Weights of a small transformer language model: 2 heads of 128, rotary positions.
Each number is 200 + 30 x the weight over its row's rms, rounded and kept within 0 to 999. Layers, rows and columns count from 0. The size before them is the row's rms in percent of the matrix's.

# layer 4 MLP down, 256x704, rms 0.142, rows 218-255, columns 352-527
106,192,212,193,216,152,246,197,133,159,179,184,173,191,233,158,160,224,227,142,216,188,166,186,191,176,242,225,150,154,207,198,186,197,193,208,204,226,224,217,151,226,240,161,150,185,217,200,206,189,171,216,219,228,227,194,135,183,194,209,170,231,190,216,216,155,186,171,171,183,205,238,204,251,175,212,171,178,136,167,204,276,248,256,251,282,233,141,224,210,219,222,235,202,245,163,208,150,213,175,198,210,194,223,249,212,172,191,214,205,169,180,212,180,210,163,156,204,206,179,244,179,187,197,218,171,221,213,179,196,202,164,301,207,246,165,162,231,173,219,223,191,227,162,191,185,221,171,198,156,201,192,202,243,180,199,233,240,161,174,220,191,188,176,175,178,246,190,194,183,215,231,254,181,143,187,185
106,206,163,95,265,143,212,239,185,221,177,199,219,211,176,188,168,180,319,177,227,174,176,181,165,136,180,198,214,232,198,191,179,184,208,205,216,174,198,217,254,245,190,150,211,201,124,160,211,176,245,256,211,179,172,188,263,200,184,195,209,144,250,214,248,226,218,166,182,212,204,176,177,211,247,210,203,219,174,163,255,180,200,181,240,171,239,207,190,172,170,218,192,209,167,233,186,188,182,281,138,215,145,160,219,192,216,206,166,213,243,207,164,176,221,185,186,211,216,194,153,262,217,146,207,216,156,158,198,198,163,196,173,174,168,162,188,179,212,186,174,249,212,168,212,161,219,169,188,163,196,194,229,184,245,225,184,193,191,208,254,221,193,190,238,166,152,213,188,179,181,150,220,175,193,187,236
102,193,230,239,156,170,199,252,288,153,212,193,191,202,201,146,291,159,235,179,227,251,193,219,225,138,211,167,197,247,248,237,146,243,225,183,189,214,149,201,167,198,227,127,246,175,186,175,164,167,235,142,173,222,194,211,169,191,176,194,207,196,212,213,220,236,230,208,172,224,245,142,193,188,293,167,190,212,245,189,233,227,117,158,180,145,234,173,198,220,252,192,220,190,196,194,206,166,218,214,236,203,201,231,159,244,186,204,155,198,209,195,247,124,227,198,234,198,212,206,220,240,181,242,220,209,180,168,196,199,188,136,183,221,201,221,211,204,173,255,192,224,198,232,214,221,192,225,158,235,205,224,173,184,194,236,211,196,209,219,198,198,202,202,229,259,218,188,238,209,212,209,243,124,193,261,241
096,168,190,208,191,201,165,229,169,245,180,153,223,182,192,197,221,225,171,157,151,182,233,180,225,220,229,203,249,216,252,211,207,240,186,213,261,193,204,233,143,206,177,179,170,206,209,217,221,211,199,258,256,191,208,231,206,189,198,170,190,234,232,154,208,175,174,225,198,217,256,193,228,179,201,162,177,173,183,169,150,237,211,175,218,146,201,245,151,184,182,190,216,195,254,150,224,187,193,195,190,215,206,211,168,212,136,173,195,196,186,204,229,198,216,181,186,185,192,166,192,193,193,192,161,195,157,217,215,129,185,251,164,238,193,220,250,212,196,199,209,152,186,227,212,166,228,192,263,203,216,195,190,176,213,242,262,131,229,214,179,191,205,158,231,242,165,167,196,201,186,212,166,145,198,231,224
100,232,198,179,209,240,224,193,192,311,172,178,190,173,213,221,210,223,168,177,113,260,171,185,233,199,193,193,156,242,147,220,123,197,186,217,197,240,153,180,198,223,191,246,229,171,187,115,185,190,220,240,222,190,260,191,180,201,225,164,192,174,210,186,199,198,296,174,223,168,218,160,270,171,256,156,207,183,208,199,242,200,176,260,193,172,137,180,205,230,214,204,215,196,175,167,227,209,159,222,142,170,200,233,183,188,205,222,212,228,177,194,231,229,180,242,157,224,136,168,204,227,208,238,213,211,184,194,203,271,224,145,227,228,230,226,197,200,200,191,198,202,151,224,188,232,202,187,227,165,216,197,190,239,226,171,269,195,147,202,203,198,173,167,215,201,160,184,235,189,245,152,197,184,276,223,161
099,130,130,224,199,185,232,181,225,167,219,123,201,175,193,171,205,213,202,219,189,169,172,233,171,189,203,204,219,221,224,126,222,195,141,184,195,164,198,173,230,190,210,266,215,192,168,215,164,224,216,176,198,242,136,158,212,171,217,182,307,248,234,133,113,238,149,213,149,210,189,230,195,180,207,211,197,159,238,278,196,168,238,242,227,198,230,243,243,194,226,202,209,183,162,232,232,218,243,190,182,185,179,211,161,204,211,203,198,216,239,145,210,257,174,146,213,158,217,184,190,185,192,174,131,137,222,221,177,190,220,176,217,212,206,181,208,201,163,174,207,141,235,165,248,223,187,179,221,230,210,216,217,197,213,208,176,216,177,196,196,210,165,215,239,212,203,223,202,233,238,213,148,212,227,172,150
104,250,227,185,233,165,188,186,192,141,247,196,225,197,154,237,219,171,160,215,214,230,211,210,214,208,250,222,201,188,182,170,177,214,214,197,238,268,243,204,188,206,197,186,242,200,124,169,164,208,192,183,178,194,181,228,220,191,220,231,240,207,182,171,233,216,129,186,189,228,164,211,191,185,228,196,213,124,179,268,159,189,195,189,228,205,221,243,188,181,220,205,279,249,151,213,184,256,182,195,163,215,183,214,168,164,230,196,204,209,188,187,166,192,201,232,229,157,227,196,204,208,200,176,176,169,171,173,212,197,266,217,211,144,152,186,249,237,176,188,189,172,171,164,209,241,221,173,194,187,206,207,210,171,174,182,178,128,214,208,194,224,187,220,163,249,194,251,197,151,234,182,149,209,213,185,244
098,200,269,248,161,184,203,202,219,192,189,194,209,208,197,228,206,179,240,173,168,199,246,218,224,175,152,237,214,220,202,239,183,270,229,194,140,249,180,204,202,159,168,212,189,159,187,236,194,187,185,183,193,191,268,173,187,203,231,199,216,177,268,169,198,250,175,220,186,218,200,236,213,207,190,204,199,248,200,162,218,244,191,157,155,160,188,180,202,221,212,251,225,266,234,172,221,157,193,222,207,223,186,193,176,168,215,196,157,177,196,269,250,178,205,185,217,210,191,202,163,227,208,246,201,211,206,211,191,195,177,165,192,163,185,197,210,201,261,212,150,211,168,231,176,230,242,210,154,205,188,192,251,170,201,182,179,160,222,162,272,172,226,157,180,176,243,166,279,163,222,201,194,198,192,150,264
094,270,253,202,143,220,243,221,215,182,208,236,183,170,205,195,209,233,140,205,185,182,202,187,171,214,160,286,177,186,229,231,200,187,196,227,200,197,209,235,170,207,237,205,237,212,164,219,198,173,261,230,192,147,171,195,210,193,191,221,232,240,192,210,166,205,148,239,166,227,148,114,225,209,177,195,216,184,291,179,177,200,188,177,206,282,245,208,209,243,174,261,196,249,211,180,196,197,142,203,209,167,205,200,239,191,234,201,222,189,180,217,209,197,208,242,213,237,209,189,193,208,239,163,158,210,164,203,225,220,162,241,228,198,245,249,220,202,208,199,148,202,215,205,219,244,207,204,188,213,224,192,200,165,143,241,160,156,162,175,192,238,177,166,213,200,226,160,222,233,237,232,221,217,218,262,196
094,201,140,211,185,263,211,198,175,186,172,197,175,200,197,227,154,212,224,190,241,194,216,207,175,228,176,195,204,202,141,196,214,192,208,191,223,156,236,182,189,247,208,228,259,169,231,228,193,135,194,183,188,202,177,240,191,190,139,196,171,156,278,258,226,159,206,194,179,148,177,204,184,188,197,174,179,203,197,224,207,210,216,125,222,270,219,196,240,188,220,202,236,191,221,181,200,178,191,213,174,220,194,199,196,211,189,162,205,199,196,229,195,168,155,230,204,230,235,178,219,163,176,267,202,202,201,175,190,232,231,279,175,180,225,225,213,216,151,148,194,170,171,189,192,220,207,190,170,207,240,240,228,197,228,243,187,228,208,173,167,212,202,190,169,179,183,133,210,98,191,202,225,161,141,235,238
101,222,172,206,190,215,227,204,157,206,158,175,215,224,204,157,229,159,184,190,229,189,229,192,179,178,227,166,199,153,176,180,146,158,136,228,202,211,229,286,182,222,238,223,133,224,132,149,237,208,166,172,195,238,228,156,204,187,163,229,133,133,239,224,220,187,235,209,138,210,183,235,173,214,189,166,199,219,231,152,202,145,201,237,209,156,206,239,228,181,184,238,218,201,207,166,211,183,190,200,205,226,225,198,204,187,212,240,180,212,225,154,170,161,184,179,191,170,230,225,186,156,165,188,142,164,203,236,227,234,253,162,218,231,233,206,275,219,181,239,175,115,220,250,201,222,173,208,137,208,247,248,195,227,243,214,183,184,211,193,174,225,181,160,223,164,219,218,182,208,192,171,199,206,229,168,175
099,169,206,156,168,238,192,181,255,176,207,249,217,207,208,198,162,158,213,171,170,229,239,189,176,244,217,202,172,273,167,237,188,198,193,187,155,220,263,192,199,213,269,152,171,177,160,202,191,176,247,177,235,188,188,188,218,235,290,270,137,210,171,203,213,209,223,142,200,213,168,197,215,217,223,191,214,185,174,222,211,235,200,171,192,186,174,227,176,197,190,171,158,166,148,149,221,183,218,250,201,223,226,201,140,236,216,151,177,192,141,195,198,210,191,225,177,212,166,269,213,144,193,161,230,216,141,223,177,127,185,195,224,257,160,222,154,141,216,202,134,212,194,159,216,173,232,193,232,118,225,216,211,178,186,197,193,230,219,228,202,241,197,232,175,236,208,189,160,157,209,179,205,162,227,216,217
104,224,178,212,207,170,164,209,138,184,177,178,180,260,248,169,272,185,216,235,219,234,222,193,230,242,206,219,184,177,204,167,192,241,190,227,210,235,226,207,227,176,186,193,259,165,153,216,219,253,214,177,160,254,222,135,237,233,190,210,132,208,209,190,194,223,152,175,200,192,233,210,165,187,267,201,215,224,156,226,246,207,194,219,207,157,197,216,208,190,216,197,201,237,176,185,195,190,194,213,157,228,187,176,175,194,209,218,155,165,173,203,216,217,212,131,220,165,217,215,169,255,246,177,226,194,200,196,178,205,211,209,232,180,176,205,173,204,178,186,205,226,203,191,213,163,263,198,202,233,200,183,236,186,191,252,216,214,152,174,207,165,202,182,196,219,194,194,210,197,172,182,245,275,176,178,262
100,171,244,157,165,149,195,240,120,205,200,210,177,128,166,181,233,197,189,231,189,193,173,219,221,192,201,199,208,132,189,232,226,183,225,229,250,222,187,189,175,244,228,186,232,189,184,233,196,187,213,219,209,209,167,214,177,173,238,169,222,198,160,250,183,198,233,199,198,174,242,190,203,185,236,201,171,251,251,188,208,167,197,232,231,190,168,163,206,176,222,227,262,157,216,165,232,207,272,186,135,225,246,183,196,166,149,245,198,179,174,213,216,181,222,142,203,244,188,245,218,160,165,192,170,187,230,193,247,242,223,197,155,188,193,197,197,261,225,202,269,221,291,196,189,195,186,252,220,226,218,200,157,225,190,156,200,257,172,165,161,223,237,156,183,191,208,221,227,198,197,188,197,164,241,187,179
101,203,199,239,185,199,145,197,198,216,208,259,206,259,220,233,262,153,185,175,175,233,180,202,193,218,191,221,228,221,160,195,181,225,199,191,208,192,151,193,182,204,197,160,216,162,216,186,188,252,165,240,216,202,220,238,208,211,150,234,189,212,216,208,174,224,210,185,200,209,218,143,143,211,219,230,186,185,204,240,167,173,246,192,221,197,199,156,120,239,182,243,195,185,183,165,190,178,259,193,210,198,219,196,220,195,198,153,227,215,205,239,209,203,276,261,197,214,171,227,225,255,169,220,179,180,194,207,243,251,209,242,229,162,214,168,197,212,234,201,205,172,184,211,171,219,260,203,182,233,226,224,191,216,173,217,152,171,159,200,212,214,172,157,199,220,243,270,237,151,197,220,201,224,215,179,103
096,182,204,199,222,228,197,226,217,201,171,118,182,196,184,230,162,163,190,175,200,257,187,188,211,235,195,151,183,189,200,257,207,222,147,153,216,224,168,169,209,185,172,231,211,198,179,265,192,218,146,148,170,220,168,203,260,181,229,163,203,245,192,181,209,202,193,188,161,173,181,211,243,199,227,178,164,186,187,189,125,193,205,176,135,193,175,159,172,223,206,199,197,232,180,180,167,219,216,241,231,220,195,219,203,193,221,183,194,164,174,170,202,256,239,206,191,192,256,141,171,184,184,258,227,261,205,199,187,190,238,156,220,217,232,233,178,176,194,196,220,194,197,230,245,262,266,200,200,168,156,163,207,159,176,240,217,151,192,233,189,175,202,125,171,208,146,229,147,173,178,214,220,245,223,175,145
101,184,190,164,166,138,185,186,219,145,220,181,181,217,197,218,210,181,241,271,142,162,224,216,179,172,160,189,247,190,208,204,220,183,233,188,230,223,213,218,179,169,209,198,193,178,168,212,174,151,192,232,247,266,248,180,187,206,202,202,168,210,174,188,207,239,164,197,200,199,195,158,227,160,261,217,200,173,234,235,205,242,233,215,231,181,155,163,227,181,189,155,267,167,150,181,198,213,196,171,180,195,184,150,190,212,204,224,222,170,233,189,180,186,203,240,214,276,220,176,216,280,174,207,255,158,200,187,168,200,196,221,183,200,138,195,209,178,227,231,220,225,160,203,199,215,219,234,294,191,231,190,202,176,191,193,164,241,214,150,201,213,191,230,232,187,156,225,182,248,181,197,168,204,212,197,267
097,191,230,187,222,212,226,259,156,172,208,194,232,222,173,221,207,256,181,177,178,180,250,177,200,234,195,217,223,223,246,169,249,189,198,207,256,189,220,180,156,223,153,225,226,185,229,182,222,233,253,182,205,211,220,147,187,164,184,219,208,189,234,214,191,223,204,266,176,174,232,247,170,223,189,235,223,197,171,218,256,109,171,244,231,213,175,238,211,178,241,141,231,129,248,215,169,236,96,184,219,219,247,197,145,210,213,218,223,210,234,209,219,208,207,203,219,185,225,169,196,261,201,211,226,239,169,176,158,234,211,194,166,192,192,212,242,183,206,245,145,154,258,198,216,198,191,248,252,189,213,145,206,180,250,183,171,173,245,185,251,205,209,216,254,194,169,214,218,198,207,180,175,207,175,202,203
093,237,203,198,202,263,186,206,258,174,194,209,164,201,220,255,197,231,188,204,177,198,229,175,219,197,185,169,181,197,206,185,218,173,218,243,168,199,189,184,177,210,207,244,177,226,149,205,135,173,201,131,208,219,183,215,229,169,215,208,203,151,178,277,174,246,198,235,202,192,229,246,175,172,199,235,255,182,194,196,187,167,189,215,235,190,246,208,182,198,198,216,248,227,160,152,168,252,142,211,177,201,217,244,179,173,235,244,229,217,153,208,196,207,226,186,228,198,224,193,168,240,241,243,197,205,184,236,190,260,199,221,209,174,201,224,249,199,224,165,179,256,250,147,230,241,228,196,222,227,225,152,187,279,134,209,172,186,201,267,165,185,196,219,205,215,226,153,189,204,194,211,196,200,198,201,167
098,201,189,238,156,227,236,221,232,198,212,218,175,188,222,137,197,194,154,224,210,188,180,124,209,221,197,184,197,196,206,203,213,263,193,158,145,160,198,249,147,164,184,203,175,212,158,231,148,186,200,177,229,181,168,229,226,194,257,236,216,168,202,214,206,219,178,234,214,232,243,188,184,175,199,217,218,220,222,207,185,214,244,150,185,174,194,170,235,193,201,184,227,231,214,210,145,212,159,183,120,234,266,226,182,199,259,163,190,190,228,184,248,275,195,253,218,151,173,199,218,238,209,260,227,257,235,186,211,219,174,160,238,223,194,212,192,244,229,166,218,189,235,184,171,179,189,149,216,187,171,277,229,272,182,234,201,207,177,159,190,180,138,167,179,202,160,216,168,141,220,200,214,226,218,159,214
100,190,212,169,165,164,256,191,145,196,254,191,174,203,226,216,163,201,168,165,239,197,179,168,208,230,232,206,227,186,214,157,206,202,186,230,167,233,255,205,189,223,141,230,209,175,184,221,216,226,175,206,208,213,255,244,156,167,172,193,184,175,199,204,234,180,244,233,198,230,182,202,179,196,205,248,164,193,191,198,224,191,191,186,148,197,196,232,183,160,182,196,181,251,207,192,219,223,225,173,180,213,250,170,206,204,200,214,223,228,199,171,219,225,211,223,269,223,236,191,248,208,162,237,128,195,229,185,198,231,209,119,150,170,234,200,213,186,220,178,219,245,180,189,238,150,188,214,200,202,191,162,156,209,180,190,224,176,202,212,220,193,230,170,296,183,220,136,167,240,218,203,153,222,204,196,259
094,159,276,153,161,222,194,201,238,175,218,156,196,226,189,142,216,213,221,216,201,169,207,241,177,189,207,198,228,192,192,182,189,206,212,218,212,162,258,204,160,153,249,189,176,218,200,195,238,191,118,135,206,209,243,203,165,211,222,177,247,260,177,154,196,202,188,121,179,212,182,167,203,247,210,193,204,198,171,188,247,208,217,168,203,183,203,191,133,208,176,185,183,191,217,160,206,238,234,206,191,223,213,181,242,181,204,166,171,195,179,253,226,179,234,171,227,219,224,190,204,219,167,155,249,206,181,201,185,198,229,225,198,209,244,179,176,228,194,212,267,189,221,217,233,176,152,230,230,269,195,181,237,169,193,229,218,207,170,182,225,206,214,224,149,231,197,190,159,178,183,197,223,197,217,221,226
105,238,178,236,253,155,238,207,178,247,230,189,242,165,203,178,179,181,199,136,208,229,189,241,155,207,167,173,171,214,153,135,244,218,234,215,219,253,228,193,157,204,194,204,221,190,236,218,221,215,202,205,178,271,161,227,208,176,147,149,187,173,238,206,251,225,180,198,186,168,193,231,174,199,156,209,177,192,231,227,170,191,197,235,194,241,160,191,179,235,226,173,242,222,270,217,235,162,226,227,225,188,187,285,239,128,166,210,204,188,221,198,195,183,213,158,173,236,199,171,150,197,221,245,254,133,206,192,229,223,225,231,196,203,137,151,200,220,202,208,201,177,205,238,200,176,256,187,214,211,210,255,220,166,190,233,221,173,182,233,165,222,211,196,224,163,179,189,242,201,226,187,179,196,226,230,211
098,219,190,181,236,201,179,201,182,225,234,207,204,194,156,223,208,207,213,171,156,226,247,211,197,184,198,186,175,210,186,218,167,133,209,179,193,219,237,221,230,204,170,207,256,157,137,202,229,215,182,212,167,198,233,196,180,232,198,205,208,157,195,203,156,177,140,239,174,237,234,219,151,170,172,164,129,215,174,240,198,239,223,212,188,190,220,199,196,201,187,199,183,232,157,253,159,192,230,164,194,243,144,172,186,181,181,174,185,186,221,216,163,241,218,212,227,254,228,160,193,165,198,206,223,203,195,227,176,204,189,131,204,229,222,176,166,221,197,230,256,232,195,209,271,154,232,210,255,214,200,148,238,193,185,211,244,236,215,191,225,201,132,213,184,203,183,206,173,204,218,270,169,218,230,183,199
098,243,179,141,183,213,191,203,252,177,186,202,202,182,181,191,222,193,225,227,213,169,210,202,204,255,207,205,195,209,183,189,189,152,201,186,220,221,146,227,191,214,214,154,207,222,213,182,168,226,264,213,205,175,197,223,160,216,203,181,237,193,149,221,170,215,237,172,227,234,241,178,201,252,214,229,134,261,203,111,172,180,230,245,215,223,224,197,238,235,184,223,198,245,166,198,209,185,239,210,193,220,192,240,182,275,211,200,217,213,179,213,213,194,227,172,200,198,206,190,170,206,227,217,176,131,211,226,216,213,174,210,189,182,185,213,166,232,161,245,202,234,172,227,224,222,218,160,262,175,232,177,211,157,207,218,162,226,177,245,157,168,190,207,209,204,174,237,212,225,274,139,165,201,196,202,198
095,171,220,208,268,196,270,203,188,219,179,179,161,224,197,219,186,219,244,218,169,207,173,201,172,190,200,267,170,231,205,175,180,202,205,204,202,223,204,224,133,244,203,212,242,239,222,146,205,224,223,230,241,174,176,182,184,198,188,199,245,183,233,191,267,167,145,223,193,193,189,207,213,181,189,189,233,208,200,199,189,211,172,233,276,217,216,179,228,226,185,202,202,141,208,199,225,206,203,178,210,201,198,214,221,251,221,218,209,130,229,262,166,190,175,243,176,221,197,223,170,274,245,244,254,197,223,199,225,198,195,240,252,222,248,189,197,173,190,163,151,242,179,160,191,221,244,224,190,201,221,168,173,241,237,251,211,261,217,221,174,211,253,167,225,201,233,169,164,159,202,297,189,186,241,265,152
098,190,157,203,210,238,144,231,177,206,247,186,206,204,210,276,186,221,169,207,207,195,219,206,226,131,221,185,201,191,225,236,208,218,237,222,239,160,205,228,226,224,251,209,252,221,272,203,218,223,188,200,190,184,261,217,236,213,170,226,159,238,163,182,162,176,193,218,197,216,177,175,166,176,226,241,266,180,190,177,181,230,201,187,185,211,196,144,143,189,227,153,199,203,227,212,270,196,174,224,194,212,166,218,152,155,225,237,223,161,274,180,231,234,222,198,206,190,217,213,206,224,157,193,189,184,253,190,230,212,209,209,219,181,225,194,213,194,222,198,245,221,152,257,225,152,141,236,209,223,236,230,209,157,192,221,204,197,216,200,169,200,204,209,222,193,199,205,219,157,189,205,172,199,220,175,207
102,202,182,165,225,153,212,255,243,175,214,234,236,248,197,195,259,213,256,159,201,171,212,239,223,278,197,220,200,229,195,194,164,266,196,182,157,230,209,180,211,166,198,169,187,196,204,200,256,268,153,187,161,200,177,229,196,165,223,218,213,203,178,169,188,201,224,174,273,190,208,211,222,208,212,200,204,159,249,140,172,196,216,194,221,188,153,190,190,174,209,162,201,173,162,182,228,137,165,260,193,234,193,217,198,221,188,183,187,174,236,246,257,244,185,198,202,175,229,151,207,199,184,186,169,210,220,201,193,219,218,223,244,230,211,153,199,225,225,269,163,248,200,249,214,208,216,202,172,193,173,209,216,204,242,224,209,191,177,175,225,231,191,151,223,253,166,177,193,208,231,186,218,226,242,202,243
097,217,243,190,149,155,192,188,234,284,204,197,175,220,234,207,154,204,220,190,255,214,182,230,184,247,165,170,145,193,209,185,208,203,174,196,285,246,181,234,231,213,217,264,108,229,257,217,131,192,192,189,214,213,203,206,190,163,217,142,175,222,180,228,127,241,225,189,196,134,216,205,186,224,209,207,199,167,192,188,204,200,205,215,211,150,199,203,187,156,221,145,181,243,220,154,154,192,158,206,254,251,191,167,168,168,150,194,153,211,163,149,164,209,216,200,211,168,195,219,204,238,198,222,208,184,227,219,241,183,220,263,221,173,208,202,188,189,186,201,236,213,157,198,248,186,219,218,197,256,126,198,238,238,197,215,194,232,198,225,220,173,223,205,228,167,179,132,184,224,186,184,214,205,169,235,180
105,190,278,224,214,199,208,272,224,178,197,196,181,193,213,253,213,194,155,186,239,186,182,181,217,212,129,205,253,193,225,311,209,208,177,205,203,189,218,226,130,167,207,142,226,197,214,224,201,231,203,192,271,214,199,224,142,191,176,200,173,201,239,205,140,168,186,166,167,143,223,157,170,193,208,209,218,185,155,225,185,173,245,229,182,226,208,214,207,176,178,197,137,166,219,233,175,207,223,234,230,175,191,190,203,148,174,202,251,193,253,216,188,146,227,198,223,188,214,184,212,230,224,227,209,263,193,206,223,173,238,189,227,199,110,139,203,187,185,160,248,225,226,197,204,203,199,157,190,201,195,254,199,246,207,186,196,154,192,220,188,152,152,187,197,164,208,154,173,232,177,210,274,227,204,189,177
094,153,192,231,188,211,186,218,212,175,199,236,192,176,221,219,242,194,173,210,206,190,233,202,204,158,167,207,197,216,214,231,228,230,170,231,135,248,234,152,214,186,221,197,222,212,180,185,187,193,226,248,206,163,176,174,191,193,205,140,268,152,313,253,246,200,228,165,190,240,228,149,193,171,246,214,202,163,130,139,212,199,149,163,236,219,263,230,227,132,194,174,218,191,211,159,212,219,186,219,236,167,185,197,197,144,231,243,141,202,227,188,179,224,189,217,205,169,190,201,217,160,220,115,141,237,254,202,208,245,220,204,189,225,169,197,237,171,179,209,201,170,204,221,224,186,223,202,154,239,229,243,173,156,187,251,194,171,175,202,214,163,245,174,149,211,202,174,236,200,248,277,205,168,172,186,215
102,240,146,238,167,180,183,211,218,212,209,213,255,249,192,210,153,161,156,234,205,178,173,186,187,195,201,172,178,192,189,180,234,195,170,140,233,164,176,181,165,198,250,191,184,203,203,193,207,216,138,175,180,174,260,162,180,154,242,214,208,223,147,225,157,227,208,254,198,174,196,133,190,199,229,215,242,242,157,189,244,188,190,150,259,211,193,197,176,170,211,248,200,221,171,221,141,191,154,173,262,221,216,175,196,213,225,190,232,212,214,202,221,202,239,177,204,191,158,133,214,163,221,215,192,252,187,221,183,198,215,189,184,194,165,259,242,204,204,159,187,199,215,213,179,183,175,167,193,127,175,219,211,175,215,182,231,218,178,239,196,226,218,215,218,179,201,224,146,202,247,199,206,219,201,225,216
098,223,171,224,227,189,221,234,211,214,181,189,225,218,185,160,160,167,180,176,133,181,199,238,258,166,189,178,164,217,233,236,241,172,261,158,170,229,172,194,185,184,161,238,218,147,185,233,224,131,224,241,219,201,166,194,188,213,193,214,195,178,217,205,218,200,206,208,229,133,156,185,207,220,170,242,179,166,192,228,252,223,193,192,243,170,217,179,202,175,194,194,178,222,210,206,149,168,190,189,162,246,191,146,240,212,200,159,226,228,191,207,163,194,170,215,168,219,219,221,126,224,222,174,161,186,220,216,226,201,266,187,225,153,160,194,221,242,170,187,140,181,241,152,184,190,183,185,211,203,230,214,216,203,193,216,195,193,224,149,188,142,223,230,178,199,194,239,176,220,194,214,150,207,255,202,184
093,268,226,191,157,185,193,145,255,203,128,163,168,208,202,213,178,232,149,213,193,188,201,212,199,229,154,203,221,217,184,203,209,221,216,163,180,219,147,203,154,173,213,183,225,191,167,222,196,177,198,210,273,214,174,159,182,195,186,194,189,123,179,232,182,157,213,233,208,191,222,152,202,170,172,164,167,200,144,202,189,140,116,191,174,196,207,112,178,243,198,194,225,161,266,229,161,241,201,232,151,182,238,233,203,209,192,191,241,200,212,206,181,194,149,163,176,179,216,211,226,182,222,191,222,201,205,185,201,198,231,181,169,290,169,201,172,188,231,230,255,253,183,190,141,226,199,238,202,203,125,200,228,207,228,149,179,219,197,191,199,221,249,202,199,165,213,191,190,155,230,189,173,186,153,176,172
097,172,209,160,179,221,181,225,291,171,199,156,193,209,201,212,188,184,188,178,174,267,246,219,213,207,210,203,170,192,201,211,168,241,214,144,235,173,179,144,180,213,224,206,172,224,225,216,148,242,131,244,224,203,183,186,231,199,250,231,199,221,187,242,212,238,193,202,166,215,158,160,230,193,170,156,215,182,174,173,239,220,224,190,156,167,200,218,214,243,208,242,227,241,225,170,155,162,203,161,170,198,202,229,225,160,208,163,218,251,153,199,203,241,221,217,204,187,194,161,177,217,199,134,185,214,199,193,176,189,161,155,217,206,240,144,252,258,199,197,190,165,223,197,218,258,139,244,205,210,198,197,144,211,185,203,207,182,244,192,192,237,190,169,187,207,219,222,175,236,145,192,249,188,180,184,206
095,151,152,223,215,222,163,227,197,213,172,211,186,154,200,149,204,204,194,203,240,236,271,204,208,187,174,187,152,249,219,170,162,226,208,207,208,211,186,204,175,170,174,243,148,148,176,144,212,213,188,110,165,195,168,183,124,185,244,222,182,227,177,165,244,210,172,215,210,147,187,234,201,215,246,183,193,185,172,260,214,206,138,215,182,193,145,202,214,161,117,208,232,207,234,221,203,235,183,183,261,196,202,157,224,194,198,198,223,230,231,208,232,185,219,181,225,180,188,250,217,219,170,217,230,203,192,227,183,205,202,244,194,229,235,212,164,268,208,157,124,182,164,164,231,198,276,164,183,213,228,198,222,138,205,164,203,183,193,115,151,197,220,186,192,167,193,240,191,152,207,181,164,175,194,209,233
100,217,207,181,192,216,160,231,190,209,209,179,223,232,178,183,231,253,181,160,219,252,233,233,213,203,225,259,154,198,209,212,172,152,209,187,234,157,250,192,206,193,214,165,216,227,213,193,219,165,170,210,143,216,188,181,233,193,255,207,234,277,186,247,182,233,199,183,161,250,241,223,177,162,206,243,224,233,232,196,185,182,189,180,222,217,226,222,229,201,217,236,223,176,202,177,219,191,144,215,142,149,204,185,198,233,200,192,192,160,208,228,175,219,210,157,183,229,182,163,224,209,247,233,245,239,178,211,199,198,193,178,222,152,215,186,183,195,235,231,179,189,182,255,210,222,274,177,209,246,212,155,228,207,171,188,198,210,207,213,229,212,228,156,170,215,193,164,250,192,183,256,214,150,168,195,143
098,186,191,187,198,195,229,195,209,194,151,251,230,185,196,232,172,149,199,173,219,199,196,191,181,236,171,190,150,236,202,234,187,177,228,180,179,206,161,233,177,158,224,190,173,192,146,213,191,210,201,183,218,188,171,231,193,230,190,157,200,160,251,188,216,194,232,191,186,202,174,194,228,225,174,139,137,239,229,180,219,170,146,214,239,166,169,181,224,196,209,190,222,162,198,205,146,170,178,185,205,203,179,180,212,206,211,278,223,246,202,172,189,181,176,183,229,205,230,195,167,178,179,241,194,203,217,193,235,195,199,193,163,265,203,239,246,149,265,214,171,217,158,192,231,185,152,142,213,231,211,197,216,163,180,154,162,228,162,172,194,213,160,225,203,166,138,181,267,227,211,177,187,193,172,193,167